From a checkpoint of a small transformer trained on Wikipedia.
Size: 14 layers, width 192, MLP 768 tanh GELU, 6.52M parameters.
Training: a variant of SOAP for these matrices, 276M tokens.
Each number is 128 + 32 x the weight over its row's rms, rounded and kept within 0 to 255. Layers, rows and columns count from 0. The size above them is the row's rms in percent of the matrix's.

# layer 2 MLP up, 768x192, rms 0.298, rows 349-384, columns 0-95
size [110 105 103  87  93 100 106  96  97 110  93  95  95 106  83  90  97  92 110  89 109  92  96  82  88 101  94 108  96  94  99  98  96  80  90  96]
[[134 157 188 146 217  68 127  93 139 109 125  88  96 154 147 153 109 155  67 141  83  97 146 175  98  61 193 152 155 117 109 124 173 158 164 141 158 114 111 126  92  84 128 158 144  88 151 140  58 157  79 169 177  79 147 125 193 143 118  99  47  81 132  84  88 151 143  77 127 145 144  76 143  94 134 132 133 159 120 185 132  80 128 145 150 108 118 162 102 145 112 116 165 124 117 152]
 [144 154 138 146 147 114 154 117 115 154 144  92  94 152 108 130 190  96 168 137  96 130 111 146 131 118 123 138 136 163 127 155 143 222 132  43 139  42  62  76 145 130 166 107  69 151 132 135 168 106 131 149 171 147 111  79 142 131  74  46 105  96 117 190 111 126  94  56 147 190  97 158 120 133 171  91 195 116 130 185  84 131 117  74 189 111 116 144 158 169 142 165 166 131 126 135]
 [ 82 133 128 144 135 157 130 125 132 111 112 132 128 118 176 112  43  94 148 126  83  89  62 109 147 179 180  96 144  98 150 191 104  41  78 141 123 168  82 100 139 113  89 120 172 185 128  80  96 150  76 192 123 101 156 116 112 136 145 139 137 105 134 143  95 139 155 114 146 183 102 116 151  59 111 125 118 127 160 134 134 142  82 164  75 116 125 138 188 146 170 107  99 134 102 163]
 [125 104 103 137 110 121 147 136 121 103 104 148 145 131 173 114 108 143 133 159 125 122 116 147  81  84 121  95 138  82 211 133 114 113 168 112 140 130  66 147 138 122 166 183  40 122 203  92 168 137 161  65 137 172 139 141  89 109 143 120 161 139  92 151 214 125 144 135 102 108 124 125 130  67 164 135 148 132 128  99 161 111 134 131 112 108 136  76 118 155 127 109  93  77 142 120]
 [114 137 117 128 173  69  92 122 161 123 103 108 138 154 105 145 128 202  45 137 123  83 156 145 137  77 122 168 156  88 123  75 139  92 161 172 135 170 122 103  91 131 144 103 109 143  75 124 139 118 120 122 102  83 107 129 106 146  64 129  79 166 139 155 136 121 170 110 108 141 166  94 162 153  65 145 120  73 167  89 149 128 161 145 150 164 143 146 181 183 139  92 148 154 147 101]
 [146 168  70 131 184 177 141 133 116 143 105 157 132 177 109 112 168 134 181 126 230 154 152 106 112  76 103 108 105 136 115 140 129 117 140 145 181 140 173 157 163 128 100 154  76 121  89 106  92 135 154 141 124 120 138 104 150  72 196 108 115 165 135  81 113  82 157 104 109 154 173 143 108 127 160  99  96 125 122  98  82  94 113 152  75  94 154 140 188 169 127 142 163 127 110 148]
 [141 119 152 199 140 167 219 178 155 139 130 137 102 135  84  71 117 120 123 134 171 169 123 171 156 110 146  90 177  92 138 114  88  91 124  76 119 144 143 156 115 176 156 114 111 118 130  65 160 160 109 121 162  92 148 162 115 199 130  83  95 139 175 128  94 152 121 103 107  58 151 125 107 155 155  83 151  64 177 126 196  94 164 135 108  89 127  66  63 106  67 131 193 151 143 133]
 [150 202 203  83 117 168 165 129 121 159 137 135 104  98  88 114  78 150 136 116  85 198 177 106  92 131 136 141 134  70 150 139  77 193 127  93 111 128 151 111 102 176 105 131 181 155 114 114 102  85 107  75  54 136 121 154 126 168 139 121 110 220  74 152  90 159 169 122 119 126  98 122  98 156 117 106  88 158 137 104 132 140 135 115 119 151 113 143  90 147 106  95  87 108 145  88]
 [140 167 132 117 117 116  89 152 112  68 135  76 158 116 102 111 145 187  95  94 116 139  87 168 169 112 149 155 148 143  50 145  96 154  91 113 109 147 162  93 174 110 145 162  88 152  97 137 150  68 113 106 168 165 126 110 120 172 139  98 181 108 105 162 139 116 111 145 149  92 148 135 161 125 124 111 105 142 152 130 163 189 113 123  97 118  74 132 134 138 180 167 108  97 121 167]
 [207 146 152 130 150 134 152 147 112 115 135 133 144 103 140 205 184 156 192 109 111 147 167 119 121 147 116 164 135 130 145 156 109 172 157 138 142  94 155  90 103 167  98 196 161 139 139  95 115  92 105 168 112 108 130 137  70 110  94 112 132 129 117 131  86 164 163 171 124 136 165  43 113 113 117 102 131 164 125 149  73 180 115 103 116 160 198 181 121 177 127 188 126 182 111 166]
 [230  86 133 103 177 112 156 140 139 189 115 164 114 117 112 215 142 128  76 139 143  90 189 107 129 148 169 104 103 167 103 140 143  58 160 146 170 173 115 116 102 125  74 168 137 128 150 167 162 125 156 115 105 105 102 145 128 141 151  96 118 173 127 145 183 147  95 107 176 115 102 112 114  92  96 131  84 148  97 101  77 116 122 104 195 130 161 141  98 109 119 192 118 129 115  50]
 [124 144  93 106 104 111 158  85 139 192  78 136  84 150 141 127 103 103 163 104 100 126 118 149 174 156  60 117 134 146 157 162  80 106 134 111 125 157 138 142  64  99  98 155 125 126 112 123 109 178 127 183 130 120  72 153  69 128 123  83 185 146 120 124 121 126 113 151 133 149  96 219 146 147 128 191 138 126 161 121  62 133 128 152  85 165 196 170 161 144  42 115 136  74 156 154]
 [124 169 198 129 128 136 101 178  65 124  96 131 232  80  97  87 175 121 173  95 141 194 125 125  84 127 166 137 155 138 102  93 160  91 168 131  96 126 139 140 119 123 123 173 112  97 149  94  93  89 123 133 126 191 121 102 109 115 152  97 155 131 126 117 137 107 111 150 115  96  71 172 126  92 116  91 140 150  93 106 134 124 130 165 101 126 119 127 128 141 202 137 106 123 139 134]
 [ 73 119 106  79 128 192 144 166 109 165 148 150 128 182 154 161 127 132  49 150 105 133 167 117 189  88 103 103 174 138 139  98 138 102 114 104 152 160  87 190 165 131 167 173 114 149 124 109 127 185 166 115 180 158 153 144 139 120 121 133 100 161  59 123 122  66 144 117 137 119 111  94 114 189 133 116 129 130 154 117 122 186 156 162 127 113  74 136 180 223 109 134 155 100  69  87]
 [148 116 164  82 125 122 187 124 138 139 137 169  91 125 138  87 129 135 208 168 164 163 162 157 134  64 135 217 158 110 113 127 151  77 129 146 152  44 104 124 120 109 111  99 125 167 132 140 158 104  56 109 136 145 144  83 147 108  70  62 100 154  94 138 125 146  82 109 161 124 117 120 144  90 160 164 107 163 177 147 210 143 151 135 134 151 144  89 163 132 139 172 123 160 130 141]
 [177 121 148  94  77 145 140 137 171  71 130  95 145 146 135  98 100  89  74  89 112 129 123  87 118 125 133 183 149 164 113 154  41 194 164 106  89 145 158 110 167 106 102 185 120  92 100 138 106 144  99 143 115 120 129  84 158 155 110  99 110 167 191 115 185 184 114  65 120 139 104 115 148 116 123 158 157 118 124  88 170 162  73 211 130 134 142 174 132  75 115  96  93 101 155 105]
 [195 179 125 169 134 144 175 139 106  73 134  85 132 165  89 120 118 185 101 131 121 128 152 126 171 157  86  82 152 163  60 130  98 149 110 198 129  63 161  82 109  92 135 173  89 129 153 105 144 118 161 149 132 147 189  95 163 155 152 192 111 130 167 136  98  89 144  99 166 156 135 108 110 174 207  95 164 162 133 142 101 133 137  84 148  94 118 137 170 135  85  88 126 117 172 127]
 [101 128 129 158  96  95 166 100 186 170 176 156 115 171 169 106 103 181 154  70 136 171 137  96 167 109 140 144 133 130 140  90 108 159  86 154 198 132 130 152  86 187 125 161 138 168 134 145 205 134 165 114 147 179 133 144 100  87 119 117 110 209 121  99 127  99 108  89 130 145 159  71 181 118 119  90 170 104 133 132  66 116 172  83  97 106 105  81 137 148 163 151 123 140 130 130]
 [165 105 104 143 150 109  89 136 104 121 151 148 119  81 134 141 150 169 118 115 128 154  87 111 123 188  94 151 156 159 104 170 149 141 163 108 154 115 143  67 170 148  90 150  61 152 171  84 127 107 139 169 133 137 229 159 102 136 120 113 110 162 108 114 107  88  70 100 126 107 160 153 120  61 144 173 111 107 193 170 116 156 195  91 166 105 179  93 134 136  98 128 110 137 115 132]
 [ 82 147  98 101  76 129 166  97 144 134  57 127  98 164 141 107 155 106 138  79 125 113 118 161 152 116 161  97 144 135 135 117 118 122 168 125 154 101 184 167 129 116 144  87 175 106 146  67 101 140 123 137 109 123 178 129 135 136 162 107 139 129 143 138 123 146 163  89  68 161 115 166 185 135 166 135 109 103 186 101 126 148 119 134 196 119 191 155 183 199 150 102 177 103 132 119]
 [146 130 176  87 174  74 151 165 152 108 114 103 129  97 108  93 121  88 147  72 140  53  90 148 128 168  89 173 109 123  92 143 131 106  85 154 111 139 128 110  54 165 157 123 102 156 118 123 166 102 127 100 104 194 129 106 149 125 123 165 108 171 202 107 168 112  86 120 134 105 142  92 154 117 157 174 107 144 120 142 111 133 138  83  96 143 156 175 117 109 121 166 122 179 155 166]
 [160  86 201 110 100  72  94 137 104  56  65 166 112 121 136 155 171 128 203 197  98 161 164  72 142 165 138 120 132 101  71 165 117 118 100 140 180 142 148  88 128  93 149 158 128  85 190  65 144 190 127 152 124 103 129 120 102 119  89 165  97  83 151 114 137  91 137 120 157 112 191 118  90 143  80 108 119 124 136 148 132 160 116 172 114 138  72 139  99  96 102  89 141 101  81 139]
 [133 110 153 147 212 178 103 119  96 147  52  68 196 163 147 110 128 154 128 116 130 163 102 123  93 163 143 130  92  92  86 106 122 142 165 177 123 143 129 141 155 125  75 120 146 122 137 120 101 139 136 141  56 161 135  76 121 134 107 113  81 142 186 190 141 114 144  98 121 110 156 164  98 168 119  86 179 133 106 125 136  98 112 146  75 182 137 138 111 153  68  86  87 136 196  68]
 [130 150 129 149 130 136  92  99  92 136 115 134 162 128 123 146 121 169 131  87 121 180  69 106  96 131  80 119 174 115 143 157 111  68 177 117 164 114 176 122 116 106 148 168  81 138 117 114  83 143 136 147 165 161 156 158 101 135  93 148 150  94 187 134 153 169 137 128  80  76 144  59 130 130  90 128 122 111 175 134 123 154  78  54 126  99 135  56 118  44 138 157 132 103 113 142]
 [111  47 139 192 152 114 132  83  67 147 152 119 164 114 123 192 165 136 160 130 116 147 155 121 175 154 142  83 132  66 191 113 131 114 180  95  86 105 122 183 114  89  72 173 128 108 155 143 103  93  98 150 125 110 129 124  89  70 115 140 154  89 136 110  95  83 170 123 123 108 112 136 141 123 166  98 131 150 108  88 101  76 162 139 123 122 137 119 159 173 130 100 146 122 142 147]
 [157 138 146 185 131  69  62  50 117  88  90  59 147 127 123 204  58 108 176  80 112 170 136 197 158 143 124 142 223 152  86 186 141 143  88  81 162 156 168 127 106  79 112 139 158 174 117 157 106  98 182 126 112 159 155 169 172 112 103 154 152 126 116 116 158 119 150 114 152 118 140 132 142 123 122 103 102 119 115 143 118  97 125 154 114 117 141 133 115  92 129 113 107 143 148 137]
 [131 155 122 170 131  68  95 198 151 107 156 154 145 160 126  66 155 135 139 112 110  54  64  83 168 107 134 121 132 220 123 150 113 136 143  89 136 168 122 106 111 171 142 134  99  65 209 106 117 124 139  93 132 161 135  88 149 121  91  92 165  92 149 114 136 169 130 127 105 113  80  47 110 102 140 116 140 161 117  78 127 118  96 104 116 158 131 191 181 174 136 121  73 104  96  88]
 [ 97 101 131 175 116 180  74 141 143 118 187 153  57 119 101 137 162  88 108  97 148 126 120 155 118 122 116 101  74 162 134 155  79 154  91  97 108 145  90 118 123 145 125 126 143  97  94 106  52  87 121  81 141 129 188  99 137 108 157 125 117 120 181 210 155 130 133  50 199 141 124 152  76 156 164 128  79  95 142 115 137 153  93 148 200 139 137 106 140 145 112 152 146 100 147 148]
 [ 97  95 140 142 111 115 167 168 185 124  60 138 102 127 164 113  85 115 122 114 132  79 152  95 119 122 154 126 111 148 135 178 136 140 155 179  83 205 142 173 143 154  72 180 134 137 121 117  77 105 111 176 136 185 143 102 188 151 115  63 102 133  83 121  96 146 122 108 165 144  61  70  87 120  72 117  96  63  96  86 118 163 124  68 154 176  94 138 133 118 121 129 107 141 125 147]
 [ 94 132 190 122  76 135 114 178 108 152 116 124  87 131 179 147 164 142 149 104 104 134 169  92 141 119 112 102 130 167 118  93  71 122  93 143 141 153 107 178 166 123 132 175  72 169 100 145 157 105 184  83 206 160 112 159 163 130 123 129 110  78 121 115 127 172 125 138 182  98 116  62  77  98  87 102 114 194 174 171 125 124 107 120  65 158 117 168 122 133 119 128  97 146 139 136]
 [ 59 135  80 160 123 164 143 110 141  91  77 123 125 114 140 145 110 111 100 122  66  63 173 102 155 153 142 113 117 120 131 126  86 127 148 126 149 174  57 106 150 107 194 177 113 113 155 159  71 151 123 126  98 139 110  80 103 133 130 111 139  87 151 159 114 131 171 144 165 106 110 129 167 158 114  72 235  90 138 165  67 101 152  83 156 131 150  75 136 186  85 173 129 175 124 146]
 [112  95 137 117 111 149  86 125 127  76 154  89 131  83 139 125 155 101 102 118 107 156 155 135 119 201  80 131 116 134 135 171 121 106 117 116  79 119 132 126 112 131 143 116 144 123 139 127 124 145 104 126  98 150 190 188  92 121  52 127 149 102  62 117 114 207  92 120 104 158 125 140  99  83 167 200 158 142 103 150 136 163 179 188 143 137 171  84 187 127 125 112  41 122 124  92]
 [169 112 114  78 108 120 159 172 164 145  85 166 112  77  26  43 149 103 128  75 113 135 121 104  79 115 120 108 134 207 137 149 164 106 106 126 153 132 165 151 118 138  66  67 125 135 106 127 137 174 161  92 100 173 194 112 119 157 166 117 138  81 150  86 160 131 119 176 145 146 138 149 156 192 108 128 147  79 127 131 164 118 149 188  64 121 182 156  94 166  99 116 105 100 134  90]
 [151 160 169 150 121  63  72 123 128 172 136 132  90  52 109 125 110 103 159 114 115 161 169 105 107 156  93 145  93  82  86 129 193 134 120 117 105 138 141 169 184 116 172 154 186  93 158  62  79  65  91 162 162 163 138 136 167  92  81 114 195 145  96 127 162 149 134 152  82 165 127 145  86  69  97 123 137 171 123 135  67  92 131 138 175 142 131 128  99  81 135 188 147 160 165 123]
 [128  91  95 121 115 144  80 157 173 139 122 156 114 132 143 119 109 152 131 124 107 119 212 128  79 103 101 108 116 190  83 171 139  70 139  95 169 125 183 154 103 143 145 150 151 117  91 134  72 106 107 154 118 112 129 101 149 138 161 150 102 123 110  92 125 165 150 127 110 130 129 119  89 165 158 107 132 129 158 153 151 172 150 161 171 115  75 121 127 118  99 114  61 135 140 160]
 [ 85 138  76 137 145 138 152 141 188 108 102 136 132 104 136 112  90 116 139  47 175 187 124 176 113 110 150 126 136 115 137 116  58 123  79 143  94 132 152 123 141 136  76 120  93 141  78 103  90  96 119  87 133 161 153 174 185 155 112 120  71 168  93 141 105 133 149 132 131  86 143 164 145 149 144  67 132 138 104  64 189 167 169 157 197 182 130 135 127 149 143  87 187 152 130 116]]
# layer 2 MLP down (transposed), 768x192, rms 0.27, rows 349-384, columns 0-95
size [105  92 104  95  93 101  96  96  96  79  92 104  94 106  88  96  91 114  95  95 121  76  94  96 103 106  97 103  95  81 100 105  94  84 100  96]
[[119  99 112  81 115 122 160 123 122  97 135 108 105 102 140 152 132 138 159 151  93 112 102 164 160 124 143 146 135 111 117 138 151 116 129 124 118  65 140 154 141 180 138 123 139  90 147 200 121 126  96 148 115 150 133 201 121 152 137  76 109 151 162 162 121  82 121  93 118  90 208 121 126  97 169 131 137 142 153 127 134 149 157  90 115 125 142 170 127  54 177  76 124 104 149 185]
 [125 119 161 123 104 155 113  98 147 105 117 192 160 164 178 160 119 213  97 142 149 125 121  91 124 100 148 105 137 157 116 115 125 112  90 175  46 199 189 135 195 154 113 141 128  86 118 139 125 194 112 108 127 149 117 107 116 122 128 181 129 187 153  90 169 106 149 107  77 104 209 111  75 157 101 127  87 156 103  44 150 145 104 126  86 151 127 106 126 120 136 131  87 136 106  81]
 [ 83  64 134 127 133 176 121 110 141 120 180 134 166 118 134 110 124 183 102 164 128  78 123 148 106 123  64 105  99  87 171 111  97 126 147 125 114 125  95 131 107  85 115  96 131 134 173 174 157 132 138 119 154 149 107  91 155 129 126  54 153 106 156 106 163  92 142 165  94 111  89 141 161 152 137 130 119 117  87  80  84 114 110 116 167 162 137  78  95 101 113 162 112 147 136  95]
 [ 70  87 125  85 153 169 113 165 158 134 110 142 177 122  60 129 104 123 149 174 161 127 163 123 205 126 155 149  59 145  73 195 111 137 139 121 146 143 161 135 114  98 141 195 113 128 114 167 103 119 166 123 126  73 102 173 141 128  98 101 111 161 102 148 125 149 120 149 140 177 119  77 132 171 117  62 137 183 177 139  86 163 115 164 149 177 118 171 116 143 119  84  80 113 138 148]
 [108 110  73 136 147 127 116 133 134 156 157 120 146  87  81 145 157 116 118  91 190 126 128 100 153 141 118 133  92 152 122 108 119 147 158 134 105 135 182 110 128  87 127  68 107 159 110 124 183 103  90 123  97  94  70 154 102 133 124 118 137 184 155 151 129  92 112 128 165 143 175 106 216  51  64 151 109  92 109 163  87  90 164  96 132 105 188  74 143 112 118 181 205  58 191 168]
 [102 184 151 163  53 144 102 150 128 131  79 159 164 141 142 163 169 130 164 142 123 117  88 133 137 144 165 127 108 126 129 170 134 127  90 162 157 144 165 173 152 116 129  93 188  91 144 183  77 147 160 124  94 163 106  94 122 167 141 171 190  75 154 108  92 147 121 142 143 167  96 111 139 168 131 139 136 161 133 159 127 138  90 122 134 150  67 117 119 109 172 124  91 133 147  83]
 [ 87 135 121 181 176 183  58 128 126  86  97 130 120 126 172 155 118  71 130 137 137 116 169 171 189 135 143 101 114 115 131  80 135 202 168 138 164 137  58 115  86  89  85 161 126 101 144 155 136  87 143 142 132 146 102 138 141 123 146 132 149 112  52 112 137 118 141 169 128 155  88 157  80  97 148  93 105 147 100 115  71 110 111 117 121 125 117 125 151 108 194 126 113 119  81 126]
 [117  98 132 121 169 101 139  83 151 108 104  65  98 115 146 101 171 179 167 111 205 103 134  79 122 101  98 103 167 128 134 130 137 153 107 154 136 124 162  87 149  78 136  80 105 130  87 109 142 125 144 101  75  59 125  92 197 145 164  81 120 129 144 114 145  70 161 137 134 129 168 139 108 136 134 160 128 185  79 172 185  99 143 188 130 195 148  87 146  91 132 125 135 127 115 165]
 [127 109 167  76 150 126 143 158 130 123 138 153 135 132 174 118  84  85 116 104 113 151 105  87 123 150  81 202 103  88 123 133 168 184 165 129 126 165 191 186 119  90 141 144 169 195 165 122 138 166 165 163 113  75 187 135 156 169  59 100 109 111  98 105 132 182 154  98 121 109 137 140 115 114 173 129 115 152  81 136 125 112 145  75 147 111 133 176 132 116 103  93 110 165 124 103]
 [ 80  96 114 171 125 128 168  68 136 150 129 125 119 116 114 110 133 135 152 124 171 132  73 148 140 124 166 107 114 175 142  71  86 115 142 131 141 132  95 161 123  67 131  82 145  85 142 163 111 139 108  81 162 167 106 155 190 170 141 139 172 143  98 152 196 143 139 102 118  96  87 202 135 163 142 164 171 113 120 100 156 113 158  94 140 105  81 118  86  74 118  70 139  43 111 166]
 [103 100  89 128  67 144 173 127  87 155 141  96 135 120 145  80 111 104 136 151 154 124 145 114 199 171 112 103  87 103 184 161 135 109 139 112  35 178 105 137 118 114  43 145 144 182 117 106 108 171 156 105 154 148  79  92 116 145 126 120 133 144 118 142 141  55  82 134  81 164 150 115 176  96  65 131 131 101 190 102 213 168  96 115 105  42  63 106 131 132 118  99 126  83 140 191]
 [ 95 140 123 109 134  98 104  98 183 120 164 130 110 146 156 105 130 126 109 110 199 121 149 153 131 133 165 167 140  62  82 173 164 143  99  88 131 110  93  82 185 140  81 169 128 137 199 198 113 101 133 181 117 126 151 113 179 192 139 117 110 129 102 141  99 148 123 110 107 121 148 135 155 168 161 154 120 153 101 143 128  42  84  88 123 109 178 123 176 102 117 150  54 114 113 101]
 [175  79 120 103 186 100 199  77 122 103 177 152 127 160 113 105  45 125  87 153 143 164 141 153 101 114  98 101 127 122 158  89 141 199  52 123 159 114  96  95 136 118 117 150 110 182  92  81  78 150 114 181  51 130 165 177 127 114 149 123 128 123 148 121 136 115 115 111 168  81 150  68 133 128 150 192  94 170 117  95 102 120 149  96 137  63 225 144 120 156 121 141  95 115 134  88]
 [154 191 127  85 151  99 156 177 105 125 126 188 104 156 154 150 103 109  83 141 118 125 153 108 152 146 123 116 167  46 128 125 136  99 152 165 122 159  93  92 130 135 135 130 143  97 114 144 129  90 179 115 123 110  68  93 144 148  81 141 137 123 109 150 121 155  89 117 133 147 119 121 111 143 192 117 111 170 127 134 136 103 106 111 120  95 118 114  65 118 104 125 171 156 167  90]
 [110  49 181 162 132  87 121 119  88  87 124 107 163  72  94  89 121 176 147  96 112 109 142 127 122 167 128 147  95 155 103 142  66  98  81 128  73 142 164 114  88  83 131  89 166 114 136  90  96 127 160 110 158 131 111 186 123  75 165 150  66  79 143 128 155 102 104 131  99 128 131 155 146 151 199 125 157 131  89 150 101 111 158 174  81 136 126 152 153 109  47 141  99 124 145 150]
 [157  84 160  69  90  48 151 116 144 148  83 128 181 124 118 101 126  97 144 126  60 150 174 118 127 156 122  78 129 112 146 111  97 142 200  82 145 126 114 123 128 114 123 153 138  92 108 134 109 130 142 161 167 112 177 132  62 199 141  88 141 173 124 121 139 153 109 156  99 175 133 101 134  72 114 148 152 135 143 123 119 164 172 135  89 162 172 168  95 138 132 117 176 159 142 122]
 [123 117 188  92 182 187 126 104  87  83 200  98 152  57 119 109 142  92 173 137 101 157 131  87 117 144 144 136 172  49 148  84 120  77 109 103 145 121 111 118 169 134  96 109 132 117 154 102 154 140 155 116 115 149 123 129  47  77 117 157  94 157 125 140 106 171 202  94  96 149  85  63 142 144 145 143  86 105 127 117 156 182  70 159 123  72 140 112 112  69 135  68 112 137 124 181]
 [ 97 138 165 175 172  39 151  40 126 122 118 106 107 176 128 133 138 178  51 161 131 106 145 143 142  97 112 109  84 103 136 200 139 160 120 107 135 108 109 204 158 145 142 118 130 125 137  84 120 143 111 124  90 123 124 113 135 128  82 122  74  87  93 166 179 116 154 229 141  69 102 148 133 185 131 131 124 111  93 134  86 122 206 155  93 172 104 101  78 121 139 105 148 107 196 142]
 [108 122 169 142 109 150 137 149 157 104 144 102 118 127 111  99  98 131 187 142 146 156  98 180  88 162 171 117 112 102 145  88 119 113  76  65 158 100 100 124  91  90 172 121 142 118 106 154 151  77 169 148 143 112 106  63 117 158 163 129 123 106 121  99 121 114 120 159 101 170 143 163 161 156 120 114 143 140 136  59 105 121 113  82 161  92 105 107 148 168 132 174 171 127  76 185]
 [178 111 143 113 120  96 164  95 150 135  83 164 116 155  44 147 140  98 141 175 174  83 160 133 101  95 158 108 120 190 121 136 117 134 111 102  77 109 198 118 135  54 192 117 130 145 113 153 147 136 105 143 153  85  98 153 149 125 176 128 154 144 132  92 154 115  90 104  96  83 142 110 101 102 125 145  80 178 145 145 187  82 126  99 112  95 111  83 107 126 109 125 132 114 133 142]
 [141 112 182 119 171  91 108 162 136 146 154 153  85 134 161 141  96  87 133  66 193 143 105 102 105 167 171 183 172 151 143 140  90  77 131 127 175 162 157 116 127 119 130 138 188 133  98 143 131 162 152 144 169 117 124 160 157 151 147 192 165 142 153 124 177 109 191 163  97 134 151 164 130 176 137 120 110 104 152 152  96 114 144 118 126 152 116 111 170 159  70 171 131  99  97 154]
 [120  77 164 143 142 124 143  39 115 131 134 131 179 166 124  78 162 102  98 144 133 119 132  93 117 138 116 161  81  91 149 122 109 178 153  85 135 162 129 194 108 130  96  94 169 147 108 172 156  36 107 113 108  84 102 109 134 181 127 124 138 180 133 131 108  77  88  60 162 100 120 111 105 100 149 140 108 104 137 116 150 124  68 153 164 120 202 111  50 119 185 106  75  66 139  90]
 [146 151 107 141 124  79 160  44 114 123 148 150 119 149 109 106 132 144 163 131 124 141 156 111 155 136 144 139 137 140 176 118 231 143 119  59 127 107 159 136 143 139 124  48 124  70 166  90 174 142  95 131 131 132 133 131 118 135 117 168 136 112 104  72  98  99 118 179 141 137 114 139 188 121 108 196 167 136 117 165 190 156 102 175 190 122 104  82 163 124 139 129 106  83 126 140]
 [ 95 151  86 143 151 200 108 148  92 154  78 151 139 142 100 132 110 121  84  73 132 118  74 156 121 198 141 138 173 169 141 106  69 158 136 112 160 100 148  87 146 110 110 108 140 127 158 130 200 139 171 142 141 163 109 160 169  75 106  89 173 157 121 142 128 131 154 152 138  45 124 161 120 110 108 153 126 223 104 172 149 137  86  89 108 154  55  40 161  79 117 116  59 204 139 183]
 [142 139 102 142 112 132 121 142 125 129 153 119 106 160 192 167 135 137 129  93  76 111 146 156 115 126 107 167 135 153 119  72 153  86 111 119 138  98 151  77 142 175 113 125 130 192 153 174  85 123 166 122 132  50 103 142 129 111 149 141 151 143 113  71  94 113 118 128  90  99 204 114 119 112 109 184 176 139 126 163  96 173 134 119 146  60  83 133 173 139 170 150 113 166 126 136]
 [110 137 155 103 150 127 109  94 102 153 129 206 146 150 103 138 152 100 153 148 105 106 138  60 129 115 156 134 116  91 107  90 111 137 182  89 158 131 119 149 123 142 144 137 172 177 151 107 101 103 134  62  94 136 118  95 107  64 145 137 142 106  84 105 131 106 114 184 142 111 134 171 107 135 129 155 116 110 162 114  72 134 100 120 102 139 183 105 117  97 101 120  93 153 166 106]
 [124 112 152  85 180  88 138 135 166 142 142 125 106 172 115  73  79 109 117  71 156 147  94 120 148 116 123 110 141 126 142 138 133 142 211 133 141 113 127 151 135 155 106  77 162 136 130 165 126 124 160 108  55 125 136 125 105 120 107  71 166 129 125 143 122 114 118  95 165 154 180 108 109 155 140 203  57 171 115 106 162  78 105 123  91 149  91 123  89 133 175 150  69 104  95 135]
 [135 143 121  71 179  85 142 171 153 180  69 133  73 142 126 178 103 155 141 119 109  99  88 162 167 169  96 138 130 105 110 104 116 108  84  92 147 168 151 141 121 104 124 148 153  86 122 161 174 152 165 101 156  82 151 173  84  81 131 130 163 170 124 111 124  83 197 106 105 103 103  75 130 129 125 134  76 101 117  62 138 160  94 109 120 123 136 114 102  62  73 133 132 121 108  91]
 [141  96  96 145 131 125 142 122 122  88 115 175 146 135 124 152 106 125 123 110 159 112 141 107 102 130 114 128  72 169 146  96 100 132  93 169 146  79 136 122  86  91 124 151 130 145 110 168 147 107 153 164 210 130 179 129  72 156  87 144 171 121 117 137 131 118 100 162 152 158 186 147 120 106 111 146 101 178  93 170 180 117  70 146 169 127 108  73 159 128 132 147 176  77 126 150]
 [141  85 112 168 141 100 145  54 156 127 106 142 141 143 173 132 120 121 151 128 124 120 150 128 135 129 136 114  86 127 146 182 131 102 177 124 112 114  98 100 145  72 151  70 180 142 159 164 135 105 112 113 101  98  84 114 150 151 186 126 179 213 144  58  83 100 122  81  95 160 107 159 142 161 155 135 153  94 102 144 140 131 108 127 117 105 187 121  36  79 128 120 165 134 105 118]
 [163  58 159  93 125 127 145 106  83  90 188 114 149 164 126 136 115  85 194 130 174 190 106 149  69 170 132 111 130  88 167 153 147  88 133  41 108 169 174 172 141  80 128  89 154 132 113 158 161  86 136 103 107  90 158 161  90 122 106 156 107 187 122 130 174 108  94 115 114 123 119 119 132 100 156 186 117 159 103 171  98 136 121  92 116 152  77 146  81 101 143 159 129 161  85 123]
 [115 115 128 118  86 117 173 128 108 181 154 142 106 117 122 137 132 150 181 143 147 104 103 140 141 136 180 143  89 131 136 121  81 138  92 149 187  90 110 174 111 156 195 151  91 138 152 103 115 168 163 148 176  74 183 167  93  79 122 116 193  58 108 126 154  89 147  89 146 174 149 103 136 143 143 136 187 141 105 108 104 153 138 149 174 191 157  87 148  99 115 147 167  96  88 129]
 [161 149 138 119  74 112 138 142  83  92 114 140 101 110 129 163 116 123 108  88 153 116  92 115 208 136  59 138 178 114 108 118  83 132  98  53  62 120 139 151 172 125  74 126 101  99 117 105 142  94 107 199 101 127  80 146  99 104 156 138 108 126 131 147 134 110 100  94 104 138 157 147 138 163 100 136  44 159  90 111 180 130 152 131 176 151 137 131 132 110 198  83  49 152 122 108]
 [172  88  84  84 153 137 135 136  70 104 137 119  57 112  65 147  89 149 176 110 133 108 131 138 132 157 154 169 143  88  57 170  85 168 161 110 144 185  96 166 118  58 116 165 145 169 139 148 166 136  99 105 106 157 133  85  97 161 145  64 126 178 104 141 149 129 107 145 138 137 134 155  72 114 155 118 131  96  53 114 109 107 139  95 137 130 182 153 127 144 147 125 116 163  95 111]
 [100 206 188 120 125 135 169 196  99 137  70 167 114  66 143 101 115 132 111 132 145 132  97 153  68 102 133 103 114 125 110  27 147 138  38  92 151 155  84 117  99 139 130  82 138 120 158 179 112 142 100  74  91 138 136 160  81 100 110 128 134 136  88  95 119  86  85 173 105 109 103 176  95 174 117 153  85 141 121  85  89 170 145 127  90 111 118 126 194 129  78 165 150 122 142 177]
 [142 138  93 103 144 163 116 129 113 146  98 116 138 138 120 100 144  77 117 124 161 168  54 112 102 153  47 122 105  94  74 132 123 131  91 138  69 103  97  84 163 135 124  35 104  97 142 150 179 133 138 110  95  67 120 155 166 142 209  65 156 175  94  99 165 125  53  83  96 154 125 163 137 126 153  87  72 113 119 126 126 105 139 140 149 124 185  76 103 104 127 137 106 103 113 146]]